From a checkpoint of a small transformer trained on Wikipedia: vocabulary 4893.
Each number is 50 + 10 x the weight over the matrix's rms, rounded and kept within 0 to 99. Layers, rows and columns count from 0.

# down: layer 7 MLP down (transposed), 768x192, rms 0.0635, rows 283-318, columns 0-95
# up: layer 7 MLP up, 768x192, rms 0.081, rows 284-319, columns 0-95
down283:43 51 49 51 55 62 56 40 48 45 61 57 53 41 55 47 40 59 33 59 61 38 70 39 46 44 50 36 57 42 51 39 43 49 43 42 62 57 68 34 67 40 42 32 43 60 47 41 48 48 63 55 62 56 42 53 39 46 46 50 55 57 54 60 45 47 47 55 49 60 35 58 43 40 65 48 48 60 49 61 32 44 55 49 39 57 53 50 57 59 59 52 55 54 52 47
up284:73 50 38 44 72 39 50 42 53 58 52 54 34 44 43 44 70 49 62 54 59 54 15 43 46 63 56 38 51 45 56 66 49 45 44 49 44 31 51 55 51 56 46 43 48 53 54 81 66 43 55 29 48 62 35 44 51 59 48 39 57 43 48 41 49 42 38 51 49 41 51 47 74 52 49 75 61 48 48 45 39 54 51 63 48 62 48 55 32 35 50 54 64 50 43 66
down284:31 54 58 43 45 47 55 42 52 48 46 45 54 71 45 56 54 58 35 51 34 24 66 64 63 49 44 48 43 61 67 46 50 54 40 55 52 68 56 34 45 47 52 57 67 58 50 25 53 43 45 48 68 39 62 48 53 36 52 54 53 50 45 40 48 46 54 50 55 64 65 52 34 40 58 51 46 46 42 54 60 38 50 43 45 40 58 41 52 64 41 55 27 55 54 43
up285:57 44 55 41 57 48 55 42 67 52 37 58 27 44 50 45 53 66 28 52 47 64 43 49 58 44 48 46 60 74 42 69 55 57 56 48 59 23 57 51 46 51 35 41 39 39 61 52 55 54 42 62 75 35 44 23 62 63 27 37 43 38 54 43 36 41 62 54 62 36 51 53 60 47 63 45 53 48 39 38 48 48 63 44 55 45 77 33 42 49 57 55 61 52 50 46
down285:38 34 63 64 44 58 36 54 48 47 37 46 57 59 54 57 57 55 56 50 44 47 58 52 60 42 61 54 26 58 55 38 46 47 39 62 41 54 39 73 50 44 59 46 32 48 54 36 44 71 58 50 48 61 39 62 66 53 48 59 44 46 54 60 51 53 53 56 66 43 45 48 57 42 44 50 45 63 46 54 49 53 16 44 74 49 44 54 64 54 39 41 39 59 52 72
up286:43 43 69 41 66 50 68 52 63 53 54 55 63 49 57 43 69 53 45 64 70 53 51 62 52 53 72 67 42 56 58 32 47 54 37 50 55 46 48 52 26 54 56 55 44 44 57 54 56 58 50 58 60 49 66 46 38 58 50 29 48 36 40 53 45 70 53 44 66 61 57 56 47 54 49 49 33 55 40 48 57 46 43 52 35 67 43 50 54 34 51 54 45 60 63 62
down286:55 42 46 63 49 44 49 61 48 39 41 48 39 27 37 29 32 61 48 44 30 57 55 48 50 55 47 45 56 52 40 66 34 58 63 64 47 45 44 61 71 45 47 41 43 68 43 57 50 52 50 48 38 62 41 46 57 34 44 71 48 49 58 47 64 33 61 46 41 48 45 37 35 54 47 51 52 40 59 50 59 50 50 43 77 53 49 45 40 68 45 50 57 47 35 55
up287:56 69 56 51 41 53 51 44 40 49 59 55 58 43 61 43 44 48 47 38 40 45 77 62 55 38 47 49 44 44 54 46 51 43 37 52 51 46 61 55 53 62 77 55 52 43 68 54 52 35 58 57 48 53 48 50 64 60 32 60 58 37 52 64 54 33 42 36 50 47 57 53 45 30 57 65 43 51 60 43 61 49 63 55 36 69 45 44 40 66 58 56 46 49 59 46
down287:63 60 56 45 62 60 51 53 40 44 53 67 68 23 55 38 38 58 47 52 53 51 66 62 48 45 43 63 59 44 64 47 48 51 51 61 59 41 75 56 36 56 54 51 47 34 59 67 42 48 67 60 69 37 63 57 52 42 34 55 64 53 49 53 72 36 52 38 50 56 52 47 35 42 40 52 72 36 46 30 54 30 53 23 49 61 62 47 43 64 43 57 41 55 43 49
up288:57 64 44 56 43 63 52 52 39 46 55 45 45 27 68 47 54 38 43 44 33 47 52 42 47 52 36 58 56 50 63 54 40 56 58 61 56 39 43 45 54 54 58 49 54 51 46 42 60 53 45 48 57 52 44 55 35 49 52 48 41 53 29 51 60 46 54 52 37 50 56 49 51 64 43 55 38 49 55 43 80 40 56 45 67 62 44 42 47 40 65 53 56 65 55 56
down288:56 44 56 37 34 40 60 56 62 56 46 52 65 70 35 46 45 57 58 45 58 39 54 60 51 51 71 44 37 53 42 47 66 42 48 50 49 48 61 56 53 37 47 57 45 45 71 59 55 60 45 43 56 60 69 51 67 50 47 49 59 35 66 35 28 63 42 49 67 43 48 49 62 58 59 30 41 43 49 56 43 65 50 55 52 46 55 51 49 52 30 38 44 24 58 57
up289:52 80 40 46 35 47 56 56 49 57 50 41 62 59 51 42 57 50 39 65 48 61 50 57 66 58 61 78 57 53 50 44 41 38 43 60 71 46 48 51 54 37 55 65 34 31 52 45 40 54 41 53 59 44 64 66 51 55 62 47 52 47 59 53 60 49 48 38 56 65 50 57 47 54 41 59 49 57 40 32 54 14 40 29 47 43 46 40 62 54 51 64 44 63 55 61
down289:48 35 51 39 66 60 58 49 50 52 63 50 48 61 44 46 37 40 42 50 52 57 67 45 55 55 54 43 31 45 41 36 59 54 51 46 44 63 39 52 45 59 50 50 62 53 43 55 50 40 46 55 52 72 40 48 40 50 52 55 52 49 53 47 48 50 70 56 53 55 59 57 47 45 55 52 66 46 58 59 44 66 64 56 62 67 49 53 24 49 49 42 46 43 54 46
up290:57 54 43 33 50 45 53 48 41 55 40 63 47 53 63 51 38 46 64 51 56 60 59 52 57 57 50 49 43 41 31 46 39 67 50 83 42 29 39 48 48 56 40 58 23 43 47 48 66 47 58 44 58 50 52 58 55 53 63 62 61 41 59 62 38 41 49 38 57 56 61 46 38 52 43 52 53 62 67 60 49 42 55 54 36 70 51 49 45 43 35 47 63 53 37 38
down290:41 47 52 76 51 54 47 57 52 65 57 29 50 42 43 39 64 47 53 54 38 45 52 43 41 46 54 54 51 74 48 53 48 39 54 43 61 58 44 47 55 54 60 37 63 54 56 51 42 56 42 52 37 29 42 42 45 45 35 46 53 56 48 30 38 46 56 57 74 55 44 52 78 46 67 59 51 50 38 37 50 54 54 37 60 35 56 61 51 56 61 57 48 59 43 52
up291:55 65 39 36 46 36 52 56 57 59 56 72 60 50 48 48 59 49 31 48 66 50 53 60 51 37 39 49 67 53 37 48 59 51 45 43 55 31 58 66 39 47 40 41 33 43 54 64 56 61 70 55 69 28 51 40 47 34 26 49 67 25 61 65 57 64 49 45 69 56 48 60 58 47 67 57 36 62 50 42 48 52 46 46 55 42 60 35 44 32 67 51 47 69 36 47
down291:45 44 59 63 64 61 81 60 46 59 38 44 58 56 61 38 46 55 70 54 58 65 49 50 59 41 49 43 51 73 31 58 37 38 60 63 46 43 60 51 27 44 56 56 39 48 55 49 66 35 42 58 55 46 36 55 54 67 48 45 44 27 45 50 51 39 45 42 55 84 67 54 51 44 61 40 33 51 41 62 56 46 53 56 50 43 51 69 34 35 34 50 53 54 40 49
up292:36 69 54 46 71 52 50 49 58 47 38 45 43 46 39 55 63 46 62 40 47 66 46 51 59 59 73 42 60 43 61 48 62 55 56 65 53 51 61 50 59 54 52 55 52 47 57 63 57 27 41 57 63 56 51 49 57 32 34 44 48 51 43 59 44 35 45 40 51 28 56 43 59 69 38 52 45 48 66 55 63 53 66 54 61 72 48 45 48 23 57 57 43 68 55 55
down292:49 52 57 45 38 46 62 42 41 51 49 49 53 63 65 42 41 52 43 74 58 56 67 50 43 45 51 57 41 51 50 52 50 49 52 51 46 51 41 46 46 54 54 31 41 44 39 33 33 65 54 38 41 47 44 63 53 55 78 33 53 51 57 34 53 55 54 61 54 79 51 60 56 31 64 52 48 52 26 42 38 49 50 46 43 29 66 49 41 65 41 43 51 41 49 48
up293:57 55 41 48 37 50 60 50 46 55 55 56 32 59 47 34 47 51 55 32 47 54 41 46 54 46 48 50 65 58 46 46 57 53 56 72 58 47 51 55 35 49 42 42 47 37 62 61 59 58 51 43 66 31 64 38 62 67 44 54 54 67 65 59 52 50 35 50 69 43 51 51 47 59 52 55 51 45 33 49 54 52 54 67 68 57 45 60 46 58 54 63 62 21 46 35
down293:50 60 47 50 63 65 38 54 69 47 41 50 59 52 63 60 40 60 50 58 60 44 54 44 66 53 57 48 46 37 48 49 44 47 44 46 44 55 52 55 60 53 61 61 39 58 48 53 49 27 45 57 42 59 46 53 59 47 52 38 45 39 21 39 54 31 64 42 48 60 45 51 61 31 36 49 54 53 67 51 48 42 66 46 37 59 62 29 60 40 43 55 55 69 57 61
up294:50 60 43 34 48 55 54 44 49 57 55 34 41 58 46 47 52 63 51 50 60 64 54 41 57 57 51 56 72 49 39 54 54 72 41 28 57 44 63 43 48 55 67 51 38 46 41 47 58 51 57 43 60 40 44 40 49 53 59 52 65 57 44 32 71 38 54 32 54 56 48 49 46 42 35 48 40 47 52 50 56 45 50 35 53 30 46 40 39 52 50 40 50 43 57 43
down294:50 58 51 67 59 48 51 43 52 37 35 61 57 31 52 43 63 43 41 46 44 37 42 52 56 49 46 42 24 51 49 42 54 36 67 63 61 67 42 61 68 38 37 44 52 54 66 51 55 52 60 49 50 58 52 52 63 50 44 62 46 42 49 64 42 54 45 54 50 49 49 43 48 67 76 63 67 41 35 56 57 53 50 62 50 62 49 61 46 44 48 60 50 55 41 66
up295:51 53 47 65 47 62 42 55 46 58 48 42 46 38 53 53 50 51 54 48 48 54 26 46 41 43 45 44 42 58 46 57 36 58 51 55 68 40 44 57 39 38 41 42 25 56 57 37 67 54 49 43 60 31 37 52 62 59 41 54 47 45 43 62 47 48 65 28 57 53 49 40 58 39 74 65 49 38 36 53 47 44 57 55 60 43 60 57 46 64 61 73 58 62 50 54
down295:44 48 55 38 54 45 57 64 33 53 50 45 50 50 33 57 49 45 51 57 61 50 53 49 43 41 41 52 57 49 52 49 56 42 41 41 38 40 61 41 62 56 43 48 66 38 47 58 54 58 70 34 50 49 48 65 44 55 60 58 45 50 57 41 56 37 50 54 40 58 58 47 44 52 36 39 49 56 50 59 56 42 40 45 45 54 60 47 66 40 48 55 51 58 52 42
up296:32 35 55 37 62 49 52 41 61 46 49 46 51 42 55 45 60 68 60 53 57 46 39 64 63 54 50 59 58 48 64 51 45 40 43 46 39 48 31 43 60 32 40 50 41 46 57 44 58 43 50 58 55 49 60 59 61 57 69 51 36 39 67 66 65 31 50 36 54 66 38 52 46 44 57 46 54 55 36 56 53 46 35 54 52 55 59 47 59 50 45 58 48 51 50 56
down296:71 58 59 47 45 44 51 49 37 41 48 69 44 52 43 51 60 39 40 49 44 45 57 44 38 53 57 54 56 45 43 54 64 57 60 53 52 38 68 58 29 60 49 52 61 42 54 53 48 56 48 49 51 56 48 42 39 47 32 53 62 65 27 39 38 67 46 60 49 35 66 44 57 51 52 59 42 47 68 33 46 39 53 43 45 55 45 51 50 41 65 65 43 59 44 44
up297:21 61 56 35 55 36 67 61 45 48 50 60 42 53 52 39 69 48 81 32 51 48 34 63 40 53 55 58 44 47 52 47 44 31 52 42 54 43 42 42 32 66 56 55 59 50 60 53 57 42 71 59 50 42 57 42 53 42 44 60 59 48 46 71 65 60 46 28 49 56 51 54 42 43 46 61 42 70 41 60 55 57 54 51 45 49 44 62 59 54 67 53 53 56 49 48
down297:75 38 48 50 45 59 41 43 50 55 37 49 50 50 43 69 44 47 34 59 42 50 66 51 51 48 56 49 45 49 45 59 52 71 54 70 60 59 62 56 62 42 42 46 40 68 44 49 57 48 39 42 41 65 43 57 47 54 56 35 49 65 56 34 50 44 54 60 49 49 58 52 63 45 66 45 63 45 66 57 40 46 38 35 63 60 50 37 46 52 35 62 37 49 49 55
up298:38 45 45 41 54 57 41 59 50 64 56 47 71 48 64 41 43 58 51 60 49 40 70 62 59 45 53 42 49 54 62 39 36 46 45 31 52 50 49 60 61 39 40 53 54 43 75 54 39 51 61 62 59 54 46 53 57 49 49 42 75 59 37 56 48 69 48 46 49 49 53 53 49 52 38 44 53 59 28 57 37 45 63 49 59 62 56 33 51 35 49 64 44 77 46 47
down298:65 51 68 37 58 45 27 41 52 48 60 46 44 40 36 46 54 49 45 41 46 61 42 53 40 56 48 52 51 63 50 48 43 49 56 53 42 53 58 45 36 41 55 39 48 46 40 34 41 53 45 41 51 37 55 30 59 62 59 52 28 50 64 56 40 34 61 53 60 62 51 61 55 48 57 47 57 47 48 46 55 53 29 43 53 50 60 60 38 50 56 46 50 21 56 39
up299:61 52 50 56 54 40 51 58 46 53 40 57 36 51 58 65 49 37 72 36 36 43 50 46 39 55 50 51 52 59 53 53 34 38 41 25 52 27 47 58 47 54 49 45 24 53 41 64 56 62 67 44 63 36 31 43 58 44 49 45 72 44 43 55 37 52 45 51 50 62 45 44 49 53 63 44 34 63 45 41 74 25 41 54 62 29 35 67 45 40 62 77 48 53 39 46
down299:47 55 50 36 61 61 64 55 37 51 44 57 51 46 75 48 36 39 51 47 58 45 30 35 43 45 39 59 57 54 46 53 58 57 52 39 32 54 69 66 44 37 42 50 48 37 43 49 42 55 43 44 57 47 42 57 28 70 55 57 49 46 50 47 43 51 52 44 53 35 17 44 53 72 61 49 50 39 64 39 68 49 31 38 58 46 46 42 57 55 57 69 47 41 38 57
up300:51 46 39 60 35 51 63 45 45 65 45 56 56 52 65 49 45 46 48 41 58 46 50 37 51 51 52 50 51 55 63 66 54 54 41 57 62 42 49 57 29 47 48 52 42 46 51 61 52 44 51 34 50 55 59 49 52 54 57 50 47 39 55 56 54 60 46 52 47 54 37 47 55 47 51 59 54 44 36 59 55 54 47 42 47 51 61 58 56 47 63 60 39 58 48 61
down300:48 65 66 53 56 50 45 51 52 44 49 66 50 39 45 55 42 52 51 61 38 44 55 70 43 42 47 42 49 50 35 42 44 52 46 44 45 51 51 49 73 33 54 41 48 64 56 38 55 51 47 53 34 53 40 55 50 56 34 50 62 54 40 52 45 39 52 45 51 45 40 52 38 48 37 43 68 56 59 47 53 47 53 54 45 53 37 39 49 48 39 56 55 53 49 43
up301:59 45 66 53 48 59 41 50 39 53 38 77 39 45 43 52 46 53 51 49 34 50 49 51 57 44 60 69 47 55 64 32 48 68 45 39 47 46 50 46 58 34 53 67 38 48 42 60 54 63 55 62 66 34 50 48 57 41 48 53 48 38 53 39 51 50 43 40 53 53 43 45 35 45 43 50 51 47 47 54 58 46 59 50 67 34 53 48 35 56 53 39 63 43 50 55
down301:45 56 55 59 43 45 48 57 59 58 62 29 50 40 58 52 58 50 54 37 75 47 46 51 46 45 46 37 56 49 42 55 76 39 53 53 51 56 57 53 39 69 36 34 54 53 48 45 40 33 52 47 31 68 49 52 47 57 49 41 61 72 36 57 57 45 52 63 45 45 50 57 65 54 57 52 50 57 46 38 49 55 50 46 39 59 54 58 54 44 47 60 39 68 42 56
up302:52 33 59 33 47 52 62 58 63 40 48 57 61 43 48 47 66 54 39 49 43 53 57 55 44 54 50 50 30 50 56 63 51 44 44 57 72 37 47 51 39 49 40 41 44 58 62 34 48 47 85 42 61 42 55 41 75 43 48 54 67 46 36 57 66 49 51 40 43 52 48 45 46 42 54 69 53 50 41 55 60 42 47 53 33 46 43 57 37 47 48 37 50 62 42 50
down302:47 53 49 66 50 61 49 53 40 51 43 57 38 47 50 58 44 35 65 56 55 41 51 48 47 33 47 47 63 57 55 46 54 42 53 56 36 69 59 56 60 53 66 52 46 40 36 70 58 61 21 60 53 60 30 58 33 48 53 52 41 48 66 40 36 51 51 62 40 66 41 60 44 44 66 46 48 57 53 36 49 56 53 42 59 51 52 36 61 45 44 68 53 31 42 53
up303:52 56 55 46 47 45 43 75 45 52 42 46 63 41 49 42 43 56 59 45 50 27 41 58 60 49 59 55 55 54 59 44 44 47 54 45 58 47 51 38 38 50 65 47 47 45 41 53 45 42 47 68 58 55 50 59 66 43 40 50 47 48 44 66 58 51 40 44 66 65 41 48 77 58 38 49 38 65 31 29 58 38 46 33 65 51 36 30 41 20 83 51 49 48 54 55
down303:56 43 38 49 55 56 53 38 39 48 59 54 48 61 70 55 46 42 28 59 48 49 63 46 40 47 27 59 45 36 53 48 41 58 62 50 56 45 72 59 40 46 46 53 63 34 67 47 45 55 50 43 58 51 33 64 34 66 61 62 57 47 51 35 55 56 64 46 28 53 62 67 20 56 47 51 70 32 70 74 50 63 37 42 31 57 62 47 53 66 38 39 48 43 60 55
up304:60 53 69 58 42 38 77 50 63 60 45 50 65 45 53 54 38 60 61 62 52 52 51 51 50 73 40 45 60 52 61 44 56 62 37 44 47 46 75 28 50 38 50 51 54 64 47 41 64 33 40 53 59 46 53 45 50 56 45 39 53 37 63 59 42 58 49 54 68 54 43 44 56 43 66 40 46 32 61 47 38 38 45 25 57 55 53 47 42 51 47 49 45 55 52 63
down304:53 49 49 45 62 55 23 49 38 28 57 53 46 57 52 38 50 37 37 43 42 61 50 38 50 44 59 70 36 42 61 57 69 43 47 59 67 49 30 73 49 45 57 50 66 39 53 52 32 70 64 53 42 59 59 61 70 52 27 54 69 62 38 45 55 54 56 42 44 49 35 51 46 62 61 61 52 55 32 53 74 65 46 65 33 47 60 52 65 60 36 69 70 38 38 35
up305:41 53 30 39 40 43 67 34 65 65 43 49 55 45 61 32 59 44 43 50 45 56 61 69 59 53 54 56 55 49 52 39 56 49 35 46 40 62 61 62 61 64 68 47 35 43 48 43 67 45 59 46 57 41 47 46 54 30 45 60 68 47 55 57 43 49 42 56 57 68 44 46 59 64 41 53 31 46 65 55 67 62 52 52 45 41 46 45 45 30 73 65 62 60 50 58
down305:62 54 68 33 52 74 49 57 35 49 48 52 39 51 62 72 52 40 46 37 70 39 48 26 30 63 52 63 58 51 48 58 43 40 61 50 50 29 41 43 40 43 43 41 56 59 51 51 29 46 25 41 44 51 54 48 52 58 51 42 49 59 52 36 60 55 46 63 47 34 55 53 42 43 31 57 57 47 43 45 40 44 50 59 51 49 47 57 62 52 39 37 44 45 60 25
up306:36 50 51 62 58 39 37 54 36 50 43 53 51 38 60 59 71 47 70 52 40 44 48 52 60 60 66 54 56 36 51 56 38 47 61 59 52 43 54 25 38 42 53 51 67 47 55 56 67 47 69 53 54 28 49 59 76 60 35 49 46 46 27 58 51 42 51 42 49 45 42 49 49 60 59 64 46 34 43 55 49 47 51 60 54 47 41 64 38 49 47 66 44 51 55 58
down306:40 48 40 62 60 34 63 60 07 72 51 62 71 31 55 60 32 34 46 71 47 47 47 30 45 63 52 53 55 51 62 60 61 58 47 56 48 32 31 30 46 56 45 41 56 43 58 29 60 44 49 38 62 43 46 33 55 42 54 46 30 66 39 69 60 34 54 35 36 43 47 52 54 42 56 30 40 31 36 60 53 63 52 35 53 59 26 41 30 57 38 56 65 61 64 40
up307:73 35 30 25 33 29 42 45 53 67 42 47 37 48 61 45 58 28 54 41 42 43 60 48 59 65 57 57 38 72 47 34 51 54 53 61 39 52 47 65 41 57 40 34 35 42 56 55 43 43 54 58 72 44 48 57 52 64 28 59 61 48 49 77 49 46 38 43 54 61 68 48 47 63 59 57 63 51 43 48 50 42 47 36 46 60 57 45 54 23 63 71 58 56 46 45
down307:49 54 46 43 58 44 53 28 67 45 35 48 54 34 64 32 45 45 59 46 51 74 60 56 43 59 63 58 56 38 52 40 58 42 47 52 64 47 55 48 49 70 55 59 51 51 69 69 32 31 51 59 64 56 36 66 62 43 34 44 54 44 42 43 43 44 65 57 48 63 40 58 63 42 57 65 67 37 47 68 42 51 53 37 29 44 52 58 37 42 17 58 61 31 47 47
up308:76 77 33 45 37 36 60 56 42 70 64 65 39 44 46 54 57 62 59 52 27 45 63 70 59 60 58 45 47 62 39 44 42 55 35 57 49 43 44 37 49 32 38 42 41 56 48 55 48 24 44 54 64 39 50 52 54 45 77 29 52 46 39 44 33 63 39 49 75 60 64 34 56 55 47 41 45 57 68 28 41 48 60 36 59 56 56 48 47 42 45 47 59 58 49 63
down308:37 50 54 39 60 47 25 54 47 46 67 50 61 57 51 37 35 44 30 46 41 73 50 44 50 45 49 60 71 57 68 69 42 40 57 38 54 54 49 53 50 54 37 55 55 24 69 36 39 45 46 55 38 51 32 38 49 48 54 40 42 56 57 55 61 34 34 43 41 48 33 40 66 50 65 40 54 45 47 66 53 58 50 49 56 60 67 41 35 70 52 71 36 34 51 40
up309:35 37 58 40 32 39 59 32 37 70 32 41 61 53 55 37 53 60 47 54 55 55 63 64 47 46 44 60 51 50 56 65 73 51 43 42 34 35 51 60 41 53 50 36 43 44 49 65 57 66 51 52 61 40 43 54 54 56 49 38 41 47 42 42 52 63 48 56 61 60 54 48 43 52 45 55 45 47 34 46 51 55 55 62 43 52 49 34 43 47 59 43 53 47 64 52
down309:53 61 54 44 60 62 43 64 63 29 59 48 31 29 48 55 42 45 63 55 53 48 36 50 53 64 63 41 42 60 45 44 16 38 58 60 69 57 54 52 67 51 50 67 34 46 55 49 47 42 39 44 43 65 81 39 35 47 35 60 55 46 46 65 48 40 32 44 34 42 42 50 53 51 67 36 44 52 70 59 49 45 38 29 52 45 57 65 54 51 38 59 46 54 34 54
up310:55 56 33 58 67 41 57 55 48 54 36 64 50 53 51 71 52 38 44 49 49 50 31 42 60 51 54 55 49 41 39 51 40 44 56 48 46 55 50 66 58 55 43 51 52 33 51 46 48 46 59 36 72 46 45 46 59 41 58 62 53 44 47 55 58 53 48 47 48 64 39 32 37 56 56 48 58 47 63 58 46 46 49 30 57 46 46 46 40 44 43 63 51 56 42 44
down310:35 67 69 35 32 50 45 53 66 40 70 40 45 42 59 47 49 54 62 48 52 45 68 52 57 57 57 51 61 54 61 54 50 63 49 62 47 64 48 39 39 53 52 58 45 64 56 57 53 38 54 54 31 60 67 54 51 55 34 45 46 47 44 44 42 58 57 49 59 39 52 60 59 45 51 61 44 36 37 42 49 60 41 50 55 53 61 50 58 46 48 41 51 62 61 55
up311:49 56 58 43 55 50 59 61 51 43 45 70 42 60 67 41 47 44 48 40 42 79 42 44 61 51 50 42 38 55 39 35 64 61 50 42 55 49 48 49 59 45 59 50 59 56 54 61 40 55 53 51 40 47 45 44 39 72 38 47 59 58 59 55 53 45 62 41 43 43 28 55 50 48 51 64 53 61 53 43 45 63 62 60 57 51 56 72 48 48 32 46 57 47 29 39
down311:45 55 46 54 39 54 54 36 50 57 56 21 72 31 43 54 53 54 42 68 48 26 67 57 36 41 41 56 55 47 66 63 43 38 55 54 38 58 47 51 43 56 36 51 53 49 30 48 54 49 45 46 63 58 57 60 59 20 55 47 47 39 46 51 44 42 38 54 55 73 74 43 56 43 47 30 39 45 37 58 66 39 50 44 45 55 43 37 44 50 68 58 41 56 65 61
up312:44 44 38 40 45 34 46 53 40 60 44 54 47 41 60 54 67 60 56 45 52 36 53 58 54 60 39 53 82 44 71 67 40 37 54 38 54 24 60 42 57 41 50 56 53 50 41 43 54 45 43 64 45 55 52 52 49 34 55 46 65 43 58 50 57 43 47 31 38 57 50 52 57 41 68 62 40 39 31 65 35 42 48 21 52 52 61 38 33 57 53 53 52 67 62 51
down312:54 73 35 60 57 65 38 46 45 36 45 37 47 38 47 68 57 49 40 53 56 43 50 62 54 57 55 38 65 42 59 56 36 53 40 42 55 47 50 52 57 66 52 63 37 50 40 40 49 59 57 37 40 54 71 47 44 61 49 41 54 33 48 54 61 50 21 40 61 41 42 46 53 38 33 57 54 50 46 64 51 47 57 54 53 47 58 36 58 40 31 64 63 68 60 45
up313:53 52 41 56 48 55 60 53 43 46 57 51 41 46 47 49 48 59 49 45 45 54 53 55 45 56 54 51 56 63 41 51 46 33 34 31 50 45 69 38 42 40 57 51 29 41 60 68 68 39 55 42 44 58 63 55 57 43 45 41 55 38 42 40 46 43 56 51 60 51 45 47 68 31 52 41 61 45 49 47 46 43 57 31 39 40 43 64 41 54 37 40 71 50 59 66
down313:43 44 48 32 45 54 38 51 57 45 49 51 47 44 53 56 61 41 59 60 64 40 58 51 51 36 38 47 41 50 61 47 55 50 50 60 54 41 40 52 52 50 46 47 64 59 57 49 55 54 48 54 45 53 52 57 58 60 55 59 55 55 61 45 70 53 54 40 53 44 54 54 46 62 46 40 48 35 55 43 61 51 47 63 58 57 47 47 54 61 63 47 37 50 53 58
up314:51 35 55 50 39 56 58 40 62 78 38 56 41 44 43 31 41 56 58 45 64 69 63 42 54 36 56 50 52 75 51 52 58 57 58 47 38 49 55 59 60 50 51 36 36 53 52 41 47 51 46 56 65 48 52 63 62 57 64 35 60 69 54 51 60 49 60 74 49 57 44 61 43 46 49 32 47 60 57 55 60 53 67 41 45 56 57 49 27 44 45 45 45 49 54 48
down314:46 55 35 46 71 46 59 68 48 39 53 45 58 61 60 66 62 50 38 51 45 33 49 53 51 65 46 42 58 39 50 43 41 38 50 49 57 53 45 44 46 48 41 57 54 60 52 59 70 47 43 47 30 62 49 45 49 57 50 47 50 43 52 45 49 43 45 37 51 35 55 40 63 38 48 63 48 41 45 36 47 43 35 50 63 59 45 71 64 62 47 58 52 42 49 45
up315:42 47 69 47 25 55 61 60 50 49 50 51 48 59 61 45 52 63 53 55 50 62 48 59 51 42 57 50 44 37 57 56 63 48 44 62 63 44 44 39 52 41 48 40 48 51 56 41 46 32 48 37 39 43 46 53 69 52 48 46 46 39 60 54 63 42 41 45 70 60 42 68 59 44 71 53 46 59 56 54 48 58 54 47 61 43 50 61 35 49 52 56 70 50 53 61
down315:47 56 38 51 62 58 36 34 47 65 49 55 41 16 51 55 42 32 51 53 53 53 50 45 40 55 56 51 56 52 57 53 43 58 63 47 34 71 49 57 56 56 51 55 62 61 52 59 44 49 54 63 69 46 42 47 40 51 43 47 42 70 44 46 53 70 46 57 34 44 64 51 36 55 32 41 41 44 50 41 57 51 43 34 51 56 54 22 38 45 53 43 33 48 46 47
up316:68 41 49 58 52 39 63 64 45 49 37 53 61 45 64 57 42 63 39 51 51 52 58 52 57 40 62 67 48 40 47 46 48 51 43 50 66 35 38 44 47 48 54 54 49 39 46 40 61 42 50 49 73 57 37 55 58 48 45 66 42 57 59 39 69 56 45 55 57 40 31 38 42 42 34 46 59 37 32 45 55 42 48 49 59 54 46 50 47 42 55 50 48 46 51 53
down316:19 52 52 39 47 55 38 36 56 55 53 49 62 54 43 49 62 37 63 60 37 50 54 51 51 60 59 37 39 57 62 62 34 52 43 56 34 57 59 44 47 41 66 58 46 72 48 54 37 65 49 42 49 39 56 32 39 52 51 50 58 37 42 54 45 48 50 31 38 64 58 39 61 46 66 50 49 66 54 44 49 53 47 55 43 42 49 52 63 48 34 47 44 50 52 58
up317:53 84 42 43 51 35 48 44 50 76 45 56 41 50 55 43 55 57 42 42 48 58 48 43 43 73 55 73 62 39 56 66 51 62 51 61 40 27 60 45 39 46 55 44 30 48 47 59 66 44 42 31 43 48 54 49 37 63 51 34 57 47 53 50 49 42 43 44 58 72 62 48 57 54 49 50 46 57 49 58 43 51 45 40 59 44 51 35 24 49 51 74 49 50 63 57
down317:57 51 64 51 55 49 50 61 52 49 64 59 59 74 59 36 59 46 59 47 49 66 47 47 52 39 53 60 16 52 55 50 51 65 42 49 39 44 50 44 47 68 49 59 43 69 39 33 60 57 54 43 41 47 46 33 54 36 56 55 44 44 56 29 75 47 55 26 57 28 36 46 37 50 53 44 65 53 59 41 65 56 46 52 41 59 37 46 51 60 39 33 42 39 49 57
up318:27 42 55 51 59 64 51 41 45 67 34 63 61 47 55 52 57 45 73 47 41 52 56 34 42 52 49 54 42 44 61 45 38 23 45 51 73 46 47 42 60 40 57 59 52 57 64 57 56 55 49 56 44 60 66 75 47 34 37 54 70 38 30 48 74 52 63 45 32 72 46 50 50 50 76 44 37 56 36 48 58 44 58 25 57 53 46 61 38 48 62 44 54 28 61 51
down318:61 69 43 19 49 42 35 53 63 30 35 62 53 46 54 63 57 59 48 45 72 66 57 50 70 50 41 46 57 30 57 39 28 50 53 55 52 52 43 46 64 38 63 51 45 46 59 44 32 42 49 53 68 39 35 54 50 45 60 41 37 62 41 55 62 79 65 46 82 43 35 37 47 62 41 57 62 45 44 29 55 53 44 62 23 67 54 64 65 57 60 45 44 70 30 47
up319:49 73 59 45 36 57 47 36 60 65 60 62 34 52 48 58 49 45 61 30 53 72 38 43 49 73 51 48 44 49 53 41 52 58 61 57 59 26 60 49 54 53 56 46 38 49 55 61 61 30 53 45 48 53 61 45 30 49 56 43 40 42 42 51 79 33 41 55 58 54 58 66 65 31 57 39 58 40 58 50 54 57 41 53 49 55 43 45 14 51 51 54 51 34 53 48